Weights of a small GPT-style language model, trained from scratch on English Wikipedia: a variant of Adam for these matrices.
Each number is 200 + 30 x the weight over its row's rms, rounded and kept within 0 to 999. Layers, rows and columns count from 0. The size before them is the row's rms in percent of the matrix's.

# layer 4 MLP up, 768x192, rms 0.17, rows 411-429, columns 0-191
101,203,215,192,217,190,221,165,176,151,232,219,227,193,178,224,183,200,205,209,192,199,219,147,138,218,238,183,169,219,225,135,190,178,206,192,155,216,246,209,220,202,193,237,220,176,212,203,206,187,141,198,254,180,226,218,238,194,202,220,134,148,214,218,176,195,173,197,194,190,170,229,256,229,213,157,252,180,214,223,175,280,180,182,263,251,182,206,245,215,256,203,179,196,227,180,212,169,208,226,186,231,200,180,202,207,182,205,195,220,223,270,132,216,200,224,213,181,231,237,215,231,201,205,187,220,241,189,158,150,184,229,166,202,184,230,230,150,193,187,176,186,185,231,232,183,276,181,178,194,200,229,204,210,168,175,195,208,172,192,185,253,200,112,235,239,183,262,198,211,194,230,129,157,162,247,234,190,141,195,217,206,155,209,171,258,188,201,181,193,191,183,195
095,226,209,159,182,200,223,194,145,212,206,197,198,152,188,164,252,201,196,203,229,186,197,198,197,203,242,181,220,222,184,188,137,198,229,162,220,186,229,166,208,208,227,154,211,191,200,139,234,188,190,237,142,220,254,219,233,228,163,192,184,164,186,219,247,211,163,211,210,263,170,194,215,182,257,175,200,183,204,179,181,213,130,218,262,244,175,177,221,206,184,226,172,206,249,201,193,225,198,183,192,214,238,175,206,208,227,153,177,169,263,160,251,192,233,178,193,201,187,211,234,223,224,188,190,148,169,175,178,210,225,189,171,173,150,192,161,178,163,218,180,184,237,283,273,179,234,189,182,152,161,205,181,185,224,246,207,141,190,156,207,243,217,189,245,227,233,253,245,168,211,173,171,173,188,265,211,172,211,235,221,159,207,184,192,257,204,196,194,202,145,202,206
102,185,192,224,211,221,232,180,215,181,208,211,214,237,155,231,215,225,169,188,191,240,212,195,194,162,216,185,194,193,223,134,160,226,141,195,195,201,195,165,203,235,247,208,238,217,191,198,174,200,203,240,184,203,159,154,196,150,172,167,175,202,195,159,142,200,218,208,247,245,209,286,216,207,221,172,199,188,227,230,262,203,200,247,241,206,202,215,194,136,226,228,190,240,184,210,208,223,248,210,259,199,197,230,265,199,197,196,230,211,191,227,222,292,202,199,215,228,166,159,199,161,227,205,201,194,223,148,210,201,204,196,209,180,178,199,232,211,167,207,198,202,219,185,186,206,190,147,193,173,133,190,208,195,187,233,193,173,155,177,204,238,245,139,194,178,180,209,219,161,167,282,182,182,259,224,209,180,201,225,215,193,279,223,160,165,175,137,181,139,172,156,205
104,151,258,229,227,242,189,151,173,181,215,106,221,251,231,188,222,193,183,209,132,182,211,192,191,212,191,194,208,245,167,240,194,174,195,208,180,213,191,221,207,282,242,228,218,156,197,233,191,236,206,283,159,202,212,156,192,229,203,189,184,206,176,210,198,173,197,215,215,159,212,186,192,205,215,211,174,188,188,233,226,211,206,210,184,232,217,181,235,160,212,184,173,249,144,172,167,153,220,198,203,214,167,263,177,240,185,192,195,179,161,222,196,206,202,217,196,172,214,182,218,191,220,211,250,155,189,162,203,178,183,168,155,198,215,208,236,237,211,139,201,183,215,160,146,251,224,213,167,143,220,178,192,188,191,235,160,232,202,179,171,207,170,196,180,201,218,252,202,223,254,151,205,242,259,250,136,169,191,194,254,178,187,160,191,192,160,196,241,179,192,224,254
094,226,201,233,254,223,221,192,145,189,214,224,211,208,179,228,231,196,211,213,167,255,239,202,128,213,162,173,196,280,200,221,154,156,215,240,188,218,312,197,226,210,217,191,216,218,210,185,228,173,245,236,247,156,212,214,275,201,200,165,159,154,201,198,194,230,188,146,204,206,201,174,164,203,194,172,176,172,212,172,209,183,167,196,180,211,241,139,240,176,254,193,171,216,188,161,192,160,218,163,254,240,194,215,226,202,200,216,204,166,152,168,174,217,160,221,193,236,178,234,187,240,190,201,191,239,220,214,185,156,156,143,174,206,179,164,215,200,224,174,198,239,204,160,217,156,225,149,143,179,195,181,221,210,205,201,192,206,227,187,251,211,217,190,262,184,208,237,240,173,181,230,225,181,209,252,213,225,173,224,231,219,215,149,214,217,215,203,222,180,194,194,155
103,194,188,168,179,133,210,153,211,193,239,189,208,211,178,193,198,211,198,158,202,196,212,250,237,194,199,202,220,186,215,233,218,156,230,227,157,240,182,214,222,192,175,178,179,200,178,153,222,207,248,250,250,148,245,208,228,174,179,170,153,252,159,184,217,261,237,160,234,238,254,203,204,257,214,238,204,186,162,238,228,204,178,187,161,200,191,187,234,163,203,268,210,180,202,177,221,150,221,163,189,290,198,200,173,216,222,236,178,229,245,231,266,222,196,201,230,248,217,210,177,188,241,230,204,217,170,189,165,158,193,229,125,253,161,175,209,162,232,159,166,191,237,196,190,179,235,163,203,202,145,195,169,174,224,198,195,185,210,235,236,242,185,207,265,175,214,162,206,163,179,178,130,172,198,170,188,211,182,183,237,204,195,191,206,181,193,220,195,187,205,181,219
105,210,216,196,157,180,200,212,183,169,252,182,197,181,201,158,181,211,194,248,153,232,215,225,159,193,254,208,254,249,177,215,171,194,222,201,220,258,122,185,217,219,178,202,169,246,186,168,205,171,279,202,182,192,184,210,170,152,156,228,197,209,196,192,196,206,218,215,228,185,218,218,190,183,140,236,214,181,178,168,209,206,188,265,243,218,227,193,219,176,170,219,186,213,256,165,154,165,213,143,196,195,152,170,177,197,208,240,191,202,226,191,192,213,199,173,193,157,205,170,195,253,182,234,220,186,193,188,211,207,133,238,207,252,199,224,268,213,165,211,191,198,152,237,195,148,199,226,173,194,218,260,203,281,211,210,208,173,227,186,240,179,189,186,209,195,240,227,174,191,175,193,209,213,191,187,240,214,187,250,224,158,195,213,124,176,257,149,195,166,184,273,232
108,170,245,174,217,145,201,119,238,194,265,246,177,185,213,189,268,180,231,167,195,215,176,217,184,173,244,227,211,158,227,203,216,191,208,257,238,171,196,175,233,236,188,229,176,180,237,206,202,234,207,230,190,174,187,257,190,183,152,188,192,226,149,216,131,169,251,231,216,220,235,204,208,260,202,187,212,194,187,183,255,194,182,185,226,173,170,200,192,194,181,230,209,198,176,223,230,134,229,172,208,270,140,187,168,188,222,199,204,229,186,181,231,236,217,170,198,210,151,126,168,220,210,204,205,168,228,145,177,165,205,165,161,201,214,280,257,209,171,257,225,147,163,230,194,197,189,217,169,198,184,194,229,256,207,162,180,200,207,177,244,200,192,174,185,199,185,165,242,201,177,169,203,167,216,209,213,207,221,235,174,200,190,214,218,236,169,209,185,169,154,198,201
106,199,191,211,195,163,222,129,178,185,201,185,227,211,180,200,181,149,194,225,219,196,248,207,172,159,215,171,210,183,218,165,156,162,218,182,237,175,266,207,185,198,227,202,198,191,157,187,232,194,198,234,171,173,179,251,204,237,183,179,188,244,152,240,202,150,225,215,219,224,210,209,190,247,207,179,221,226,222,198,206,162,149,208,153,219,252,233,265,235,196,213,219,225,278,195,223,210,219,224,201,200,233,194,200,250,213,168,143,212,185,194,239,225,218,159,298,226,209,173,195,174,195,205,216,221,178,211,119,220,159,208,212,159,149,216,246,223,201,191,245,193,145,182,206,193,215,120,170,228,175,180,151,169,229,156,153,195,186,211,243,178,186,168,215,226,183,202,235,203,229,246,199,189,249,211,148,197,152,231,192,148,161,194,200,227,189,218,188,189,184,224,200
114,226,204,178,211,167,174,172,228,187,214,190,175,190,203,161,259,186,244,241,209,222,254,201,222,199,187,205,210,168,243,167,229,180,217,194,231,194,209,175,194,193,155,158,222,196,162,236,252,159,183,220,205,187,244,155,247,206,200,167,186,182,140,196,252,190,193,204,171,248,199,240,273,171,211,227,232,216,202,142,199,207,219,231,137,240,153,190,224,216,231,224,178,174,246,197,211,206,188,225,242,220,166,177,175,200,209,188,182,190,196,256,157,239,199,231,221,229,219,195,188,188,203,204,193,174,223,161,153,204,156,190,181,246,195,166,225,185,175,177,226,220,178,184,233,221,236,178,197,261,119,208,146,224,177,206,207,148,202,166,232,224,237,156,192,262,182,270,250,219,175,207,164,225,264,193,160,124,190,221,187,193,153,212,194,204,188,159,183,203,196,177,195
096,202,258,234,184,208,192,131,283,182,183,180,190,211,205,181,181,188,185,192,181,228,177,219,243,210,239,212,167,169,220,174,194,197,222,211,202,174,157,217,205,189,257,206,153,184,228,211,224,177,274,218,249,139,231,198,183,152,178,222,197,180,189,210,172,219,193,305,203,208,221,211,199,244,202,215,168,136,184,173,208,195,253,182,133,225,223,199,233,161,170,223,177,225,199,193,153,216,254,239,198,241,194,182,194,198,177,212,180,235,224,227,207,189,192,191,242,216,195,177,236,135,211,227,176,238,162,219,215,224,189,195,176,155,199,206,230,186,218,189,224,236,174,184,212,175,175,187,184,201,154,197,200,254,221,198,212,210,216,234,182,169,218,153,190,187,168,236,188,232,282,227,226,215,209,221,215,174,171,201,250,122,192,169,115,185,205,211,166,194,163,212,226
084,171,187,138,208,198,179,188,228,201,267,177,205,178,211,222,204,171,202,163,215,231,187,195,192,209,207,231,240,216,176,210,194,169,227,201,192,205,203,206,194,257,175,145,213,220,157,192,228,194,238,275,241,191,212,160,201,199,162,164,165,234,182,181,196,219,230,191,244,185,234,222,189,193,165,217,207,242,207,196,245,186,214,187,147,181,208,179,210,236,224,227,223,198,198,208,210,156,195,201,210,165,235,248,171,239,197,236,205,211,175,274,202,191,167,224,200,188,171,170,217,215,206,163,266,216,145,170,140,203,205,227,174,266,242,239,257,214,179,175,190,180,203,208,203,155,181,191,212,158,202,259,178,175,165,163,182,207,213,235,173,240,218,111,245,163,225,271,198,269,188,216,197,164,261,197,226,201,190,190,156,213,186,196,196,204,215,163,162,201,121,155,206
097,210,197,224,148,217,220,184,171,192,244,181,234,220,160,181,227,187,145,211,204,162,238,200,142,168,242,190,256,173,198,220,211,196,182,192,166,232,206,221,260,199,219,232,150,202,180,227,231,175,216,251,187,188,190,178,188,221,184,233,190,222,206,224,131,192,214,244,189,201,200,212,253,228,274,190,232,229,121,173,193,173,213,196,269,206,170,195,229,189,217,251,160,171,197,138,175,193,260,200,182,227,199,243,190,245,194,232,145,164,187,160,204,161,207,233,200,205,249,191,237,203,212,163,221,178,152,190,204,193,166,191,176,243,183,230,233,250,192,177,222,188,174,132,233,124,204,226,164,231,199,243,144,196,175,189,168,193,247,237,227,231,176,196,201,228,198,182,204,218,186,213,221,184,175,226,185,204,125,192,182,207,198,168,179,194,176,149,212,206,169,171,217
089,212,218,258,191,172,174,150,165,198,183,216,232,202,214,132,175,246,216,232,220,216,188,277,180,189,201,161,195,203,223,143,153,146,209,225,189,208,232,208,209,235,158,207,164,214,183,152,212,133,204,266,229,177,204,169,144,198,184,167,186,183,191,172,257,244,208,211,193,173,220,236,194,206,261,217,227,194,225,187,173,232,188,200,243,194,208,210,235,155,201,235,211,266,217,175,202,218,209,207,236,170,206,259,245,178,167,201,202,209,200,199,185,204,187,233,208,159,213,202,190,170,169,180,229,173,269,190,206,184,235,199,199,214,103,175,183,193,177,188,231,205,193,219,203,168,255,228,99,215,233,208,267,211,224,183,196,208,193,232,192,257,169,234,199,177,172,201,202,194,197,195,237,195,204,220,255,196,203,178,188,136,214,162,175,183,209,226,201,176,182,188,238
096,205,217,178,163,168,200,199,184,156,233,216,243,213,174,184,218,231,128,211,217,205,239,226,215,150,210,190,262,202,268,185,205,204,179,208,191,208,179,154,180,167,206,232,197,196,163,204,175,183,181,218,212,233,237,196,199,189,145,235,168,196,182,185,212,152,172,189,221,216,241,225,197,218,226,225,230,183,172,180,198,228,160,215,202,189,167,210,212,176,311,214,209,231,203,203,178,160,193,221,261,273,153,252,241,176,165,155,167,256,157,183,167,223,174,222,193,210,200,214,198,221,203,151,158,236,210,187,161,200,191,214,215,218,195,225,196,205,187,246,229,251,262,221,209,213,224,166,208,170,198,212,168,222,204,255,217,176,186,187,216,202,207,167,132,196,193,213,265,194,209,208,145,205,168,197,217,121,199,177,186,183,256,239,226,250,220,227,166,150,168,180,186
103,209,234,213,199,189,110,180,206,201,195,183,222,132,191,188,242,186,174,198,211,208,173,195,216,194,187,191,165,206,165,206,199,190,260,208,213,141,250,177,271,227,212,204,288,190,215,214,240,212,157,224,163,130,193,246,180,185,197,165,165,189,229,223,188,204,219,256,224,228,186,219,226,185,190,140,221,199,196,175,167,231,190,191,234,184,180,196,190,220,183,210,120,233,198,186,192,202,230,189,215,181,189,227,250,212,244,245,184,190,213,198,158,247,201,173,219,235,228,210,218,162,164,192,217,174,215,213,170,241,182,187,162,191,235,223,229,227,188,169,181,167,251,239,219,167,206,188,154,233,196,230,242,227,231,206,188,198,179,127,155,224,227,237,224,198,269,199,244,209,163,201,150,222,210,210,168,190,157,215,177,154,145,175,156,219,158,211,218,200,251,180,187
100,209,245,219,205,195,174,200,207,161,231,192,188,196,201,144,229,167,195,207,160,201,195,152,212,242,225,223,251,171,205,237,199,200,192,241,217,210,180,253,184,160,214,239,228,223,242,165,176,210,173,184,217,207,231,207,230,150,132,200,174,183,172,155,165,157,171,168,282,194,223,207,184,214,157,217,171,224,227,151,188,236,195,168,204,258,213,178,242,173,175,197,209,238,263,183,183,155,222,199,200,210,201,249,218,233,144,187,226,147,188,169,195,222,227,203,183,195,223,188,189,222,206,148,232,181,250,196,211,244,206,177,193,179,220,183,203,278,216,231,243,203,147,197,231,204,197,136,123,206,168,231,214,176,169,188,176,215,228,198,192,226,177,195,169,244,182,196,174,193,169,176,208,281,252,150,254,197,152,203,188,181,193,228,205,238,191,169,171,209,227,206,234
100,165,215,187,213,227,227,178,210,174,221,209,217,166,189,173,230,178,178,168,159,244,223,151,211,176,180,159,189,247,170,219,194,162,196,211,242,180,236,196,209,222,190,199,211,228,191,126,257,176,218,240,187,233,190,163,187,154,171,159,173,175,204,190,208,180,210,200,257,229,211,244,260,188,220,194,166,231,162,165,190,177,175,236,193,225,232,163,212,190,227,269,245,172,177,209,213,242,188,140,218,186,200,263,227,227,195,179,175,204,202,189,169,257,200,261,227,222,199,206,237,205,197,190,222,178,237,217,153,228,202,201,176,256,161,218,170,223,245,205,177,242,150,194,173,211,163,193,190,169,175,232,156,266,173,256,181,233,191,193,187,225,201,120,220,208,236,217,205,174,220,213,140,213,187,195,251,183,221,221,170,172,214,243,140,151,226,176,155,205,215,178,219
102,203,227,214,176,210,131,144,251,178,220,166,217,172,179,203,258,222,156,209,218,201,187,205,183,109,220,150,228,225,226,208,211,171,254,235,227,212,222,206,191,166,219,198,171,173,225,150,196,212,177,184,193,195,221,249,211,158,206,181,186,161,142,234,199,177,195,284,187,238,203,241,194,252,195,194,210,195,157,199,196,201,185,185,198,186,178,180,180,189,255,216,270,290,265,225,214,214,212,157,198,158,180,238,228,228,221,213,198,160,235,215,171,192,215,184,195,157,154,149,180,209,245,236,249,208,178,180,213,212,161,245,196,198,221,245,243,184,183,180,223,201,195,159,206,220,192,194,191,163,214,232,204,199,157,172,166,196,175,248,203,217,220,206,184,230,222,217,218,205,172,163,208,179,175,265,195,212,163,187,225,184,146,187,153,257,194,181,159,217,161,202,205
# layer 4 MLP down (transposed), 768x192, rms 0.164, rows 411-428, columns 0-191
103,193,218,186,220,202,211,164,183,198,197,238,217,225,227,261,193,236,225,158,160,189,178,183,210,243,170,217,219,214,260,124,244,156,212,197,209,186,181,207,197,237,185,217,195,179,190,195,184,252,163,177,277,236,139,198,193,234,176,208,180,211,213,221,150,225,189,181,252,218,199,221,188,175,177,226,178,222,231,217,246,208,193,175,179,213,214,215,247,200,196,213,211,143,248,181,199,187,196,220,180,207,208,216,181,237,201,250,178,179,205,140,156,179,162,140,182,170,254,208,200,239,232,234,200,186,177,208,184,151,277,206,166,192,218,180,211,167,195,200,147,259,165,188,257,127,143,194,177,239,219,261,173,186,225,217,210,196,183,247,255,208,210,196,189,196,205,186,215,198,205,167,161,188,214,215,214,223,184,214,189,229,110,218,233,176,201,225,168,144,159,181,185
095,239,236,203,213,180,177,235,241,164,228,160,216,221,209,177,179,228,168,237,168,207,198,283,165,226,170,173,222,253,160,193,196,179,153,233,242,174,221,199,201,219,231,238,218,159,191,188,191,184,193,186,212,173,165,291,185,176,227,186,232,191,184,136,195,148,212,237,139,204,210,201,163,165,147,167,197,210,198,195,221,208,227,183,191,189,234,197,190,184,185,210,221,215,179,179,174,218,151,256,229,208,184,193,178,197,192,220,225,203,178,252,169,191,151,231,212,168,167,205,185,211,163,212,222,188,189,221,245,225,188,173,242,181,180,203,233,272,181,211,215,207,216,175,183,180,237,194,162,171,183,275,181,196,205,220,193,160,188,248,205,212,121,202,274,200,217,156,180,170,178,220,194,219,233,153,230,211,260,206,150,198,211,157,162,270,219,222,233,202,244,181,174
100,240,186,113,236,160,230,195,209,135,181,250,183,199,136,184,256,234,210,234,208,163,216,222,251,235,187,184,197,185,149,191,209,169,209,181,246,217,151,247,141,210,222,208,155,219,162,260,204,217,204,220,163,160,180,220,213,215,161,210,113,182,210,181,240,245,137,194,240,133,194,204,187,198,195,171,210,212,204,257,178,206,267,195,189,235,180,225,210,185,194,186,197,184,187,205,184,255,192,176,183,153,221,145,192,211,221,191,216,158,223,162,206,170,156,216,221,201,174,214,231,212,209,146,206,198,195,140,262,215,211,213,210,195,224,171,161,238,214,175,173,214,215,222,212,225,190,203,165,262,160,178,198,186,230,221,169,173,203,225,224,250,203,185,238,211,180,229,161,173,226,221,216,218,192,221,244,212,165,196,201,204,156,211,229,216,217,164,184,211,234,194,230
105,163,169,216,231,185,212,200,206,168,210,248,216,168,194,185,195,172,203,172,207,182,211,259,226,168,221,234,225,209,217,206,267,153,209,145,185,182,265,224,186,237,221,225,182,205,164,173,211,200,148,237,239,197,244,179,250,181,247,179,246,179,196,157,214,255,207,215,182,218,126,215,226,242,188,202,188,228,177,197,161,167,209,196,203,232,253,193,249,225,216,234,191,187,171,197,212,202,173,214,185,238,221,227,203,237,196,135,181,182,239,171,172,218,164,230,176,208,240,151,224,173,154,206,220,180,201,158,150,233,150,171,229,200,261,164,277,211,122,150,201,204,174,169,211,244,212,213,210,230,201,199,218,202,182,228,216,192,217,192,140,194,173,211,184,213,176,209,268,155,213,177,168,228,215,210,145,204,200,154,185,207,250,192,253,157,185,195,185,193,189,177,207
094,224,197,166,178,164,272,263,245,201,210,206,205,164,189,215,195,248,163,253,185,205,164,213,173,230,187,198,227,231,238,170,209,215,230,169,205,234,185,232,220,209,203,194,200,232,195,239,196,234,209,208,233,194,172,199,180,134,154,171,145,167,191,182,161,211,165,162,229,180,222,257,145,206,174,165,226,168,229,198,221,174,186,222,215,246,244,196,186,166,172,222,189,185,247,178,156,197,254,157,211,201,196,236,161,178,199,261,224,162,199,203,191,185,215,181,201,167,173,233,168,209,199,201,246,238,203,182,207,215,195,178,227,212,183,151,224,239,175,216,177,249,182,244,197,207,205,218,182,141,220,192,199,118,223,141,250,242,183,192,150,100,241,177,183,211,162,206,202,186,204,190,252,186,176,186,181,232,206,199,255,215,133,229,211,168,211,210,190,219,209,180,217
105,218,178,210,175,153,197,188,198,184,216,225,217,193,241,233,254,191,170,189,209,193,200,198,217,200,140,145,189,221,206,210,119,188,170,147,154,240,170,185,175,235,157,162,239,171,199,163,182,175,215,243,220,173,207,221,192,171,239,229,132,187,210,247,213,239,198,219,216,234,207,169,136,219,184,205,207,191,202,238,222,171,200,137,186,215,200,237,157,247,139,224,196,203,225,154,240,216,226,153,190,232,192,169,221,193,214,256,190,215,202,224,130,202,278,223,141,256,180,226,243,217,177,214,186,161,181,242,246,235,246,206,174,207,193,160,221,181,216,189,181,252,239,227,183,243,252,183,235,176,185,233,180,182,195,165,231,184,193,221,195,192,194,229,230,184,184,177,185,169,227,191,195,191,168,187,229,220,183,176,198,192,180,238,223,228,208,136,178,145,205,185,237
103,209,193,188,186,227,215,208,205,262,179,176,199,250,216,161,194,208,220,199,231,179,162,178,243,231,178,214,257,178,213,197,198,203,162,194,213,230,216,153,154,245,143,195,167,195,199,199,161,206,226,157,169,177,248,237,139,195,199,185,239,195,179,213,247,205,148,211,202,179,164,255,138,238,129,235,190,225,205,234,223,201,159,213,211,194,196,180,203,186,207,166,196,209,207,192,186,224,160,138,169,225,228,144,185,212,214,187,207,242,219,186,206,226,208,135,233,202,196,226,160,203,242,162,177,270,187,193,208,181,235,223,238,244,158,178,204,135,230,205,168,243,216,202,257,171,188,238,167,179,228,167,231,162,200,207,201,221,262,216,182,163,179,164,223,267,222,203,206,217,209,207,175,192,237,205,213,222,214,208,191,222,175,272,134,186,180,180,244,197,158,180,236
103,179,227,190,258,169,137,229,214,235,268,158,240,227,200,196,186,199,179,198,194,186,162,173,205,146,162,249,223,218,211,207,225,198,207,148,176,194,158,184,162,264,159,176,196,164,229,213,178,217,162,216,189,163,214,178,244,207,225,212,209,137,211,218,188,233,214,182,168,220,176,147,260,150,139,165,203,223,153,156,240,176,197,236,191,227,195,250,212,211,170,207,231,154,209,157,240,210,182,154,211,193,229,183,193,197,213,222,172,258,250,202,188,199,156,195,210,245,192,192,223,235,226,248,211,213,200,221,188,201,209,170,204,165,181,155,189,240,199,145,178,165,159,218,191,184,213,210,158,240,241,193,225,247,232,215,264,183,192,187,228,191,222,194,166,196,211,163,167,190,209,190,247,203,199,193,215,203,233,186,249,173,183,228,176,127,227,219,155,150,233,194,154
104,173,186,158,200,213,205,180,194,181,176,227,176,221,186,160,170,177,222,197,229,171,241,187,228,244,173,192,169,224,164,186,116,223,230,222,192,162,214,193,173,166,206,134,185,142,198,174,222,182,216,234,176,176,185,264,258,220,216,228,211,197,220,192,214,228,211,178,171,171,226,242,201,169,166,150,212,257,222,161,229,244,172,179,184,179,259,250,170,208,241,147,200,222,203,261,232,211,153,243,205,170,204,113,158,175,175,186,195,218,256,195,215,213,219,246,237,216,193,184,170,243,184,208,221,222,131,202,221,246,177,199,221,208,191,248,230,160,236,181,193,210,205,183,257,185,225,185,198,208,214,176,170,185,204,241,234,165,189,237,164,200,175,121,195,231,226,182,216,236,206,253,173,238,197,171,191,176,213,206,182,184,153,222,231,173,215,199,240,190,178,187,208
108,210,181,204,167,268,229,229,218,231,164,182,175,226,163,171,252,187,211,243,235,213,218,229,151,216,123,192,235,192,209,189,200,205,210,208,195,185,146,175,172,218,192,180,211,204,170,193,212,142,164,209,286,222,182,159,228,171,202,160,179,170,244,151,240,207,184,210,172,262,209,213,202,175,136,182,230,242,184,186,198,211,201,175,183,249,199,199,191,178,226,229,171,194,254,200,190,198,230,207,192,155,213,228,211,260,206,167,197,192,185,212,201,234,168,201,186,242,261,143,146,214,167,197,226,217,232,228,195,216,162,227,192,204,209,174,205,209,151,209,204,160,205,178,178,253,205,213,202,236,230,187,210,181,179,217,150,193,202,197,276,254,211,245,130,214,228,237,142,189,169,223,190,146,226,188,200,156,211,208,139,215,217,232,224,155,187,201,187,151,239,197,194
092,227,204,226,219,147,159,231,195,161,184,252,198,208,188,218,227,159,200,194,173,212,273,193,217,171,193,194,220,191,229,220,247,236,195,229,171,203,252,176,210,250,158,128,206,180,200,217,170,206,153,210,220,190,180,189,189,269,222,235,216,166,208,159,214,196,182,101,178,245,185,267,178,156,175,202,203,249,224,229,176,197,199,226,226,215,185,198,226,245,204,228,201,181,194,180,183,209,184,182,187,203,238,150,211,161,187,95,214,177,213,134,199,204,179,217,193,223,221,203,164,219,207,203,196,178,219,192,222,172,211,204,240,202,224,197,169,199,224,160,176,159,229,213,238,225,168,214,173,136,182,231,194,223,213,185,238,236,185,226,236,214,206,233,165,192,119,173,214,152,159,157,221,225,152,216,239,173,202,214,201,216,234,165,255,163,192,194,235,198,187,166,201
086,171,250,214,182,177,184,221,180,217,236,179,179,200,221,199,214,177,167,217,168,244,222,229,196,205,191,186,223,241,192,246,242,198,164,194,179,290,140,189,191,182,196,198,253,192,158,167,251,189,268,229,204,225,226,238,205,202,223,226,238,186,235,104,188,165,201,179,234,170,162,173,258,181,209,192,185,216,107,203,213,200,158,208,187,236,215,207,256,230,190,247,205,240,174,213,180,195,230,209,168,192,182,201,215,268,176,189,208,185,188,208,223,171,188,253,183,213,259,179,155,153,165,211,170,121,163,201,224,231,151,190,223,200,190,223,230,267,203,217,200,219,161,191,161,202,226,225,158,206,189,211,231,242,208,207,210,168,199,239,209,186,164,219,196,172,215,207,193,219,203,197,162,213,162,155,234,148,196,182,196,166,223,230,151,180,182,167,186,178,180,186,185
095,170,204,212,217,191,179,113,188,138,207,216,262,267,238,157,182,208,158,189,233,206,145,161,245,215,176,216,243,186,207,168,198,156,202,175,227,237,226,191,208,181,245,200,137,232,232,208,203,265,206,160,234,208,190,233,221,169,157,253,209,207,192,228,235,174,223,171,187,129,193,182,165,214,203,208,156,194,230,212,206,213,195,163,238,206,178,162,247,227,195,199,177,207,187,211,212,200,176,204,241,230,223,201,201,162,214,173,151,216,220,263,232,204,249,178,200,213,160,181,190,212,175,173,219,173,181,205,184,144,227,205,234,156,175,177,213,182,191,267,181,182,239,256,188,231,160,237,174,182,204,236,200,194,179,189,208,215,191,210,179,196,180,169,129,218,193,268,225,225,188,179,234,193,225,211,245,222,247,215,166,158,148,213,203,184,221,191,156,245,191,149,198
092,190,195,186,208,169,211,161,239,188,179,204,178,198,190,219,218,237,170,215,161,145,227,220,208,207,178,216,237,181,192,255,158,209,210,236,212,201,191,277,223,212,206,218,163,177,184,189,181,208,176,249,175,173,180,197,200,219,255,208,129,272,203,217,236,191,227,176,195,254,195,175,247,224,244,175,211,170,216,249,177,192,142,151,189,226,214,172,261,176,239,197,209,169,209,211,213,186,230,195,139,168,235,200,178,188,209,191,166,175,210,175,228,234,223,215,206,231,228,264,212,244,233,187,219,217,185,171,255,173,184,189,180,232,181,191,221,213,199,130,181,187,167,186,227,222,190,255,166,252,153,190,191,233,218,224,198,140,218,203,191,177,173,173,204,163,156,201,180,233,182,190,183,185,243,172,233,207,193,109,198,229,261,212,235,179,152,240,219,157,230,149,223
099,126,211,280,199,207,206,165,173,180,189,257,196,244,225,200,257,170,270,228,201,246,224,161,225,205,163,212,189,190,163,199,181,146,213,185,213,200,212,243,164,171,189,161,211,219,263,237,228,207,188,194,200,187,212,229,232,181,193,210,229,245,188,198,189,206,227,178,190,202,210,187,243,209,192,213,198,246,198,195,130,184,153,162,203,206,233,247,245,162,174,198,155,204,195,196,252,206,191,238,205,180,200,186,212,205,226,165,232,214,212,218,193,161,197,238,211,236,193,189,217,212,149,211,187,158,175,215,210,197,179,199,177,156,129,250,180,159,205,164,181,283,225,192,155,195,178,243,190,216,251,145,180,237,167,186,181,154,206,203,162,194,220,256,179,183,207,221,186,189,140,221,169,214,238,195,180,217,182,177,246,239,171,171,169,207,154,200,172,252,163,207,148
102,197,182,173,254,225,174,212,241,173,164,139,174,188,251,224,198,196,159,184,181,189,200,223,239,158,142,213,177,199,165,172,191,195,231,209,212,224,173,208,171,203,182,229,210,257,176,177,233,181,195,198,178,179,148,180,237,218,168,195,234,224,192,180,196,258,221,194,229,222,179,197,200,212,165,150,160,216,275,263,175,173,221,196,176,173,170,156,228,175,215,196,146,159,180,175,218,226,221,251,210,200,162,198,275,190,238,178,147,208,165,185,227,215,192,191,169,191,190,233,178,187,212,186,248,234,215,235,237,229,228,159,197,190,208,138,231,217,251,213,230,135,253,178,183,211,196,192,228,210,213,267,226,239,181,219,197,206,152,243,147,193,159,166,199,255,245,190,194,210,211,166,251,246,216,159,202,253,201,207,194,202,173,182,219,144,183,192,208,221,184,185,225
102,161,218,229,241,225,189,158,187,190,206,159,176,194,228,182,213,233,210,172,149,164,214,188,189,251,270,218,221,204,211,166,267,198,168,285,224,157,221,201,247,184,211,222,219,209,167,262,179,184,186,172,233,170,223,209,255,182,170,246,229,224,160,169,180,197,187,195,236,217,167,217,184,222,167,188,154,180,171,192,195,211,153,186,189,174,213,193,207,231,177,206,185,223,209,202,179,200,176,246,235,205,234,201,193,170,235,195,227,181,260,210,208,217,254,152,209,221,196,230,119,202,233,127,195,178,244,188,275,225,162,164,202,224,206,188,217,207,219,217,255,187,226,182,204,214,180,152,231,177,193,185,220,232,187,145,204,158,222,197,170,191,161,171,181,237,180,162,274,206,154,222,219,255,200,207,199,252,241,216,201,192,211,208,162,219,164,178,173,174,154,182,208
102,143,158,178,223,228,187,203,200,211,181,188,180,204,185,103,204,143,180,198,238,222,194,222,171,160,184,197,152,196,195,205,186,198,224,169,224,149,185,216,203,160,158,180,203,143,238,226,198,189,196,180,206,216,211,232,217,195,233,205,281,207,199,167,243,258,224,216,190,202,218,171,156,198,208,181,241,172,196,175,208,205,204,106,257,171,175,201,227,197,215,179,178,173,144,156,196,208,124,255,218,188,202,175,188,161,214,210,208,179,150,245,237,240,159,241,147,160,179,178,268,177,236,235,163,251,180,204,208,181,213,260,216,226,256,179,201,205,164,214,165,203,240,202,252,218,254,215,204,200,181,235,206,223,193,212,253,144,174,218,253,175,208,198,215,219,196,231,223,215,235,202,215,205,190,204,208,180,202,190,214,240,209,228,184,217,178,223,217,168,179,232,193